config = dict(
    n_layer=9,
    d_model=512,
    n_head=8,
    n_kv_head=8,
    head_dim=64,
    d_mlp=2048,
    vocab_size=50257,
    activation='squared_relu',
    norm='rmsnorm',
    norm_place='pre',
    norm_eps=1e-05,
    positions='rope',
    rope_base=10000.0,
    rope_fraction=0.75,
    qk_norm=False,
    attn_scale=0.125,
    bias='none',
    tie_embeddings=False,
    parallel_block=False,
    extras=['local attention windows', 'value embeddings', 'an embedding shortcut', 'learned residual scales', 'norms scaled by depth', 'weighted sums over earlier layers', 'capped logits'],
    init='normal',
    init_std_qkv=0.0164,
    init_std_o=0.00386,
    init_std_up=0.0164,
    init_std_down=0.00193,
    optimizer='muon_variant',
    lr=0.00987,
    beta1=0.9,
    weight_decay=0.016,
    lr_head=0.00341,
    warmup_steps=200,
    schedule='wsd',
    decay_fraction=0.694,
    decay_shape='linear',
    final_lr_fraction=0.0,
    batch_tokens=[65536, 131072, 262144],
    seq_len=2048,
    doc_mask=True,
    train_tokens=1082000000,
    steps=8256,
    dataset='wikipedia_en',
)
Each number is 500 + 40 x the weight over its row's rms, rounded and kept within 0 to 999. Layers, rows and columns count from 0. Numbers have three digits each. The size before them is the row's rms in percent of the matrix's.

# layer 3 MLP down (transposed), 2048x512, rms 0.0334, rows 1422-1447, columns 256-383
104:483409494416488532491420466539477445520568473511463539475481543412445434466487532509474482512506487478511506535539497559519505494509486529494456483481515556521462424550481497494509563456463511499447516484543486560522508478387430529487478462545473500518493470560477509464431507522502424541505511463436519472501588483547482505522482546474504464463439586455454538560499533533528522490484
100:500408485438521483504490522495464528549518476407496520489477588458510463462541528599496458562520490453412568468573521476526522543534555486532582481471513580508521523460418562461559507559501489498509487540542417474444514487498447501509510523483620509490569523513526471540440465431430482448482433572530462513440531569454553558496564480470497487454544503483527454540507508460541407519487
089:453607415481446470471425555488462515443465482543466524468517578519530541517576494536410532511515476482527480541507526541482460554508509550508459475479463468509491506566509497493460517527477480498535557557532460539477475436512510487433409498433446498461459557506526548524509467520539455585531543517512461428459535513489506458455507501480486582501489554442474465491465542419430482507497
107:471558509574610527496473549504432542498500492553508519432441467462528480439504478476503520442447550485426537498427518524467500511530516445478504517513486591481491525378471518519457511591552454509515531527473528566474524513515548428514516540540510533497442526506456523525514520523510531478487526540441527514530447582479512546442513506484471474446522493506484474556516496500515513488547
107:555436452495489504521481462492588530499380452502491508507440501509495487433537485434489498532536531499557457482496489469435427458578492479488466485467480539551453517497516508508564454496448443491494533446528463504544463563589530472418539538527464563461510415545566498524513474508482579522470516609491474509422505470528480508567532463588450552515538558415511462555482529436528529475463
134:539506558566581495483492432473468530497584473444440477512474581475467483582490468484475413553613460491533508572523568560417486519496502573513493480427539457517550536465411567531497518515416522544446498472480556545598493473456485500468469486439532470460488503573465529508591501459549462438506533448480428498460475498455458533566508482495475438523547463533427520497540456487532449472628
122:465492524545504510498492506488535509458477449509482470502559455467479429450471511512453515456494465427491514600435471417559514480468466561538451522510514451500509501475472483517388539509523484535532534555508457530502441582493487528513505480472486525482474484503475482568440551523559505567542462443503549536497491473467585563504517550486472502458525506485429532521506506493549556471518
122:572548553493537496501473527533505475520543520547536463471500459496492449500467514472568475514456531468507529477503513450548457551436542420536503484530566532474445518444545466552462492459566500453470547505508491540500463425477507560541590508461545503480455440525442515491516550496453490434528521423535558495466487475483440491524528528488495537583498527454507550547589467521472505545512
085:469482463487523455497440520526493539504467494446446593473446479481529497428563529514529573477463465484472482489532477509536447519559506573462515482518529487568525535530519503481488548508526470521512527489544485447467482562557486498525426547518609531520504591508477439487476414452539518483547556515530472495493547569609427471492439533512492521569462521464437473528512478503548514500449
108:486482449456464553508581497498492459497549523481509470509486447415509517581472479558503456514463486498567514457471515575522617519541476531497485514504536487500494480458554558488486481475575458408523498492551514542539491425435562481542476531455410551512487422479509482561438470483518480524497540504513507527488498488446508509545521494539444512552473436545444442505490527448468545448490
121:496431492555528498541535420474543513426484482541359443468533562586490454498555561479515516434555560532501449448501538520533559521445493460518527453501560492548568526484538487479479497507510507551551467552508497462541424528490483501524572486480474473520439486542552494496503481483526479535489492442534538473544480520513519472502529506509476486460436527535503498496481461522569533535533
095:596542493433567509439468485504480514525556524506562468497494552507504441483536469547531526435443508548454489544528482495479550499481467586482522413508583524524568461509462480573496503481503479493452527561505456514493566504513425531534516456519478531500498514485453509440469488635498469492471462436525527456488499529513531531532509539596492522462508499489492556490533492543534546513454
113:571448492514475382518539558494560518416464469505541514455550430465513499534564564584498531469522496501483490410564521499559508510544496530488534546452464438515561509483457381425489495480532497444505496456528532532518473503510545425421503503512493478517492545537492504483497463492552562511442485441514472489559412470475546542504548528464476537497535517498560508472508388491555484539511
102:563520464482486470469462584465502473519464483479555527415449532490548507530549531521491401546512445528505558514561468512470563498522514425533504480517486552515509482494447525505459510577487539469489551561531470560472508457448483493483510528481430502524475494500511494533452473544535434502489511510514462450521543498519514541468499493528458448547509553530424515499480498548490468501479
036:553504449482490437434494529559510504502489558524480463529487482491434479554517547558506469487561518499491496512487554557449488427506495496504523528480577531469464468521493459574550540576459490498488457521525454519433442491502496546509550531485487505506506500446472447479491499497423499437422466538465489583474568468494463374463491473468479519503528487516443517510511530408446528541511
114:456535503442467544459497532519600526500493556494420509518522466449531448449473500480515456492505490448582487534502470553460522539517495496520504567527518495533662536457528545442565464454451540496518545445572496429525480469475470465470543527538557575546494507524509513481529528478468520503457462458467529504470520460526529552479502549573498528483483473461520559512566536546507546498520
041:494470486504480499489515544463474525496517540550477418574455487449462498478515535473535559495470468460524494539489542471482559555468494524571480530585517487579503456519523437510575451540526482477447518543495491558492533503513501466480493449415419444487522451470468520464567537418463524586514449513472438471497463510476467429427478560567465586530491439463477491519461422546479490504497
087:518559484509518514498450537504432536456556578502479520504503506389519498492526556469496418522465576409503537555541584524534470509514509462550412493478489524538546485463493546482486516463502515474575489456613544512573477586501472542519547501558566452478452448541405486472487496513529463449473467449568540549518485440455450473451542506489438371535468537466465542532523517504535531502459
103:541509516530476548523551520496467453554429536482532487514497554480436507500494564526487515522407530434487576514515546543511398381516453539504503468468459523466457440496432543533542446447509464428543539507508550410529500459529452563517537561455485457602530508521556520425511475428437552437498499528494538579486502490577484499549470501427424462473539474455480469450491547470492463545442
089:535495463534488537481490479527530524439474502459483467501523564518532504504594472561478549507547529540409457522509481479548461465553466449468505467538565564474489491524457510456517490485458483473617521445495505466475451484526515560550489467560522468475524425583543432575492534496500488414526530563494477504489511512526522509507539430455536503533552518550522469574475480494488474546478
093:476433486474467520518462458460456393497541418450498487482484533506598479471444516562512498443459464422496510450587473531520517478461529498492551536472438438422483499491526544502468530458517542560527475519493503539492550454503486446456550534477515470522532495523501530529514489549508482487516481530462446539500540534519467526511475456525446460503502535521548540529496451538493500491509
034:596460529505497497500457555458469506499463446556516492528554507520498521465535455461492579515496478481448498529501455446497555455519480498528522483550483476450516509458468450452639514498491484519528580491471510508448510487478489505503498430467581477475508529473486509565503528510549495541490427462505569438469449505501460522453472462452485508526543508499510543604502474518481503476485
109:529535430542511497466450462493491575489545515520482535504544548504526483504425465565506560471506485527499460547438549455511490487499471502442480466545575535474516498482518548424496429476438521490521410529504441595426467464510530511457529508446575543506523542431432460478541493495473552556536527544445538511454508482524477576506489499433449549582538501388474452549501496510472423521475
111:504518489522528539466513503464474489534484511519472396469511526492497537499512483502487476500516492541477449517504468528497539537465459490501492525542441405480490514474520492483501483426432486482475413508555433529511522447516524482503468476392506526463597553510466501498443518473480477528474536510401525544534462476508525529514526558447567521483515566490488573499516443468590519455500
139:607453468463498479579517565450496387531501597501457499497438515568514517458495466528513544514530428464593497434446569525489459536547539493462492454514458452492486586497511459465532517499478586500498515440498439468478473524450530472434510492461492459484493511548556492570508521414533490514439561456495425453513453506515472504517546498496513468495522500474498539460555431521535491466481
117:550528513567540505510489513510520508558498534524466485499469508443546536490526527448483525483533467533471483537379469457489565526479433499491520544437567462507513526505484463514478534469481471545520487395474551471534435556523503442537551499498449579408458522482537505504470467513487563477497513523531494528512514520453535501426520507539532468450565494448528502523521538461512455481517
# layer 3 MLP up, 2048x512, rms 0.141, rows 1423-1447, columns 256-383
102:475553521470496564497463531465439504513403539453504463466461597489560511497522503462458494495476491509537523554539483478527468465534529523510495519588514450610499484456495476433473520544502453476526546456465498480359427499456554519543521475500579517503528516525520504517515439488503556510565439498484477464504582458519433464573497475469495539424436530519520467450568435519504504456565
088:455494450525454461506471597532422572491490479521451545454528577581448573489509379584495505492548487486509537580542465523467519576553489451535434449585499477492532515454476500482484473481488491523512396532476487453447499538470565484488499467505476527507506492549465530487486475538454502516560516509486537523493438441534472514446448487555477513578497478470579588533507469493571542554529
111:473531536532523463504555573538469534486569494507465458485446470447479450524528471475535453471523608522442529552507490491494506552509533501500518475518571458441523431479509542535548496509489497511509560494600537507512527487457560439465535544500517504476511502467481517472548517513527467468464476476513487558501494441524507543512426515564467444475464470507428544464509552481595493462551
107:453433508549479487560480514471482474450564477542485496521475514539402500556473547541460443537485518462536533507434506583505463467544522528516479447487528467559550563519463512440535451536517448516431538418516505483487559482488428522535491506461506527515507485545498530476569534429454495439520468525506591513519552494443551554546473494450458508542507479529497565580433520469509500462491
132:530477519540511556447449472506481442496458509453492579449499531503499502407590489493468429523485517507504543582580497480498524465513514504496544487536448538522434507535419567488471516491449546520425495433539551508488469481514472510510472563441476539474489490441506498490490469436546527510504518503505509471511531447449510514427509433567534480527499559554438467380562469474499488454538
125:485478430472478470518489478513443463581468509499465456549516464487480528504507438580520500527563463488554465503547548557478466588571444500499462496528483483461596488502521500498527493524513454512504505493513498522576480495462477423565456499525494478522515561513534502537510554463528544452492526508486538519530457532474595565521509517552596454547482506558448552514480522418555526535544
125:516497543481512404462479491524540524498530522481479507458520546455471460455533477473513485513458521529505561455500432567532527512444504461544608544479508463469402474556505491480452490490458537506519458482548456499551496441462518545499519578551482496441516453495411586460470528585451539526529503508477557504509470464563471457508428408463528541535498501501551530466558473490454502487548
086:411513493451453485551439508515495609419500494471445422503478583484589533554451532480507495536456453520517541518475498533460500517470531495538575482508465505557539466525445451529515469524496517493499526539503487458437547545516478491530481415513471404527492543533510475492439503444519431480479551442474448451482488521549519524481518565454528524459506519557482442453505486432510436530509
104:551514463521504469479377553557501458496444498565495472484493463514457506620498497584484510472497473462534401462471506558513564575535521521509483547499460452512559536550534476525495486547538482467502484508540588469513515472476543505488465504513509483542432541534517467568510522461466506568502477449545525490523519458460545484543431505448453485522505410524438553539444460481474504531506
114:508509484471483527563533523539452590475494399520540509466501492541477437443524508568517501479529535517541552537476560466526535545473523514543528518498491502547449515466563469527523473425516513460532502553533447524496510505534405509480476514550512510468439515461480459468500542551544491531436566474559522542554559457557480492457512582458511531533492479574518463488506527437520523438496
107:437482546474463487508472545470468477500465516498490497525434528457459441383446444493520496476463543533562542544461476469438488556572511455514431596490417487480494517534528577512500488465455498496491427482511528482562511564499493506567480443466460488531495447642533533553446467455463537512456566534470523521445502475504496423452405503568489477561513482538529447477485468476565416467534
104:480459512610523509468523445539497528497517527488452466417563427546487512527491494496433491477531520508485547442419601483445439475514528504541461518555527546443588475502457526481465496505448544515565507549450565504527448474486543528518534559504515463475475487493454462478492493529459540550519508521437525515465476523507471485388499541493495491573494487577434543458435601480453517496611
109:487428534479465473516445437521497555485565465499516519510481476537381538465472498578440454475482488479518506485441430488462532531496447487455461533506510475544499523439489469552452444490456544497531471457525535486517390510525547511458547441411497557437544439509469477501542504521490471522519556498510508425456576450493460461527485469530468535559473455473479523506516550541557438457506
037:469522522505554403526495526507451455467489550466546501417512522521519495437512504428515539533429482422436552501515535474490522464421564476530435510564426517523523529501472437546483420482552486492503525517445502512534485568551508498496509463487420534496526449487529519563544531494558445502485516509527557572461392468497462463489518534468457418456482609525485547518486513447480500511478
130:519439503501464478433488587547530564559552537454504518456407457454528535488480457516518557497429476467493488448481379572464575463524492463501435502470445505473552470561469534449527492554487453500519495426486466474479514508506530425495550485564568464543492470480531510530517511469489381501495553468485483570510478450515485509497476542493519460468509486542553514523519534494590469524483
038:463486479490461505491465490520501503482478456444465503508413546448492468480509445608531551437523489438520553487570493492494550522487516483567447513493511515496529522477502464455471493544541495548515508461490470487457477516529470476518557525461483524538498459560522573492442544507506491426530526592507527529461479503486531513587486439538468503475490463511524593549403515409515466476411
109:468440530523559517474493445542597558487456523535535480512505501481469514504537507510470530545499484521535463467500588514578505497497481487448527484509478525547505500578536457428416503521500434456464537484478416485532491490440414513514477479462507537486433473500502529502582457525521463555511450518474426501499502542492460567466437483481516504441439442541495484522465551507466425529504
099:504580503482472547427562567476432602437526480522463498516474477444610545482491520529561526566540475430514522498456519480625474497492491493503443483501462530564502511577530539461486510506473437483506527492505443451518488552570500502497552564493591514494512580510495490531527531525440513478530524507480450526483461488471530546530536474419506495557524491541535476478436567561518476476500
085:461437568552530512545445502445470456502513473547487483509564523489498468497453544453430476564546452485520486571588463543497455438553569432465550520524467523493485521531403518428508534530499557484463468509514436469496480462419492539555495447425521516449498465511451514544542508502470486433450487488539504484513516562507539398517517520556508510522580578491489477501497470527489445489509
089:544448464456542514519536455535568518511547472554499504472507449385493468497561536540493482410437500509504532479503460543495496468430382475489480492471535475512528426564492526479490514502498496514446599529574488454600420543435562507497522514522527504467498484429419515465394468515519458493535426466462451563578498470555474471434500521479550510454511486470458487470547525545477468503523
036:548466501560536464530542458511522419543488511468467488500457481486495526436513465473498544568554491456544519576529496554545469483654508535519575513501489555503513546516493542470504543518526493560508412452464529491409534542483545507432482476433500453509555409525520517456416426589560563416502493473463561557449577530492565434446521482554473600508474545465533515523499481479469478539501
106:521489520502445478567518520537464484457481539488462487457503493529528535453507490551582512482519435519464498509499600499482540500425572511487510535450481478501472523575487515523487515477479460515546498551453481511505490415525514494615563433466531542454511509574574526509547522503482493441436417516451506428455527554470468534514489459559526507513449455441483550402538458521540492551576
106:516495540528517548450516494506414490504543482467542574518560519490566446474520482533463463479480484560542460503463511591536465458561498518398494496438486533508476480487452451557542476495473589536472487502585512514630454600487494596498523463599517500489467508477536569436494434544541508522571506488510472471412489449502486471447506477501511561539491495511442456550503502482459529507440
119:495455571565467424505496538558454588537510525455505494460522436492486547549465504559447539514506516444435468493535575428549505480533509512565406502502491525500523524488446523575452478443482466493539489516467558538505489498513525505411400514476601595507500522529487490570491464554548550519476439498532504527509511559498496476495575521493512513558529518509461513491475450483523503523542
106:547560523516458522438494438452542515498444492379533522503472531405462494581495514493551542466479379498519507561488487442521489474485444493548545484476446515482561502579420527460512482512490523455500475506561472469462454487500588561498526481483450484458454444508513512478492393501542531462496487498518521508431534507479447500530405536518468466543531548521475478463509514456572565510433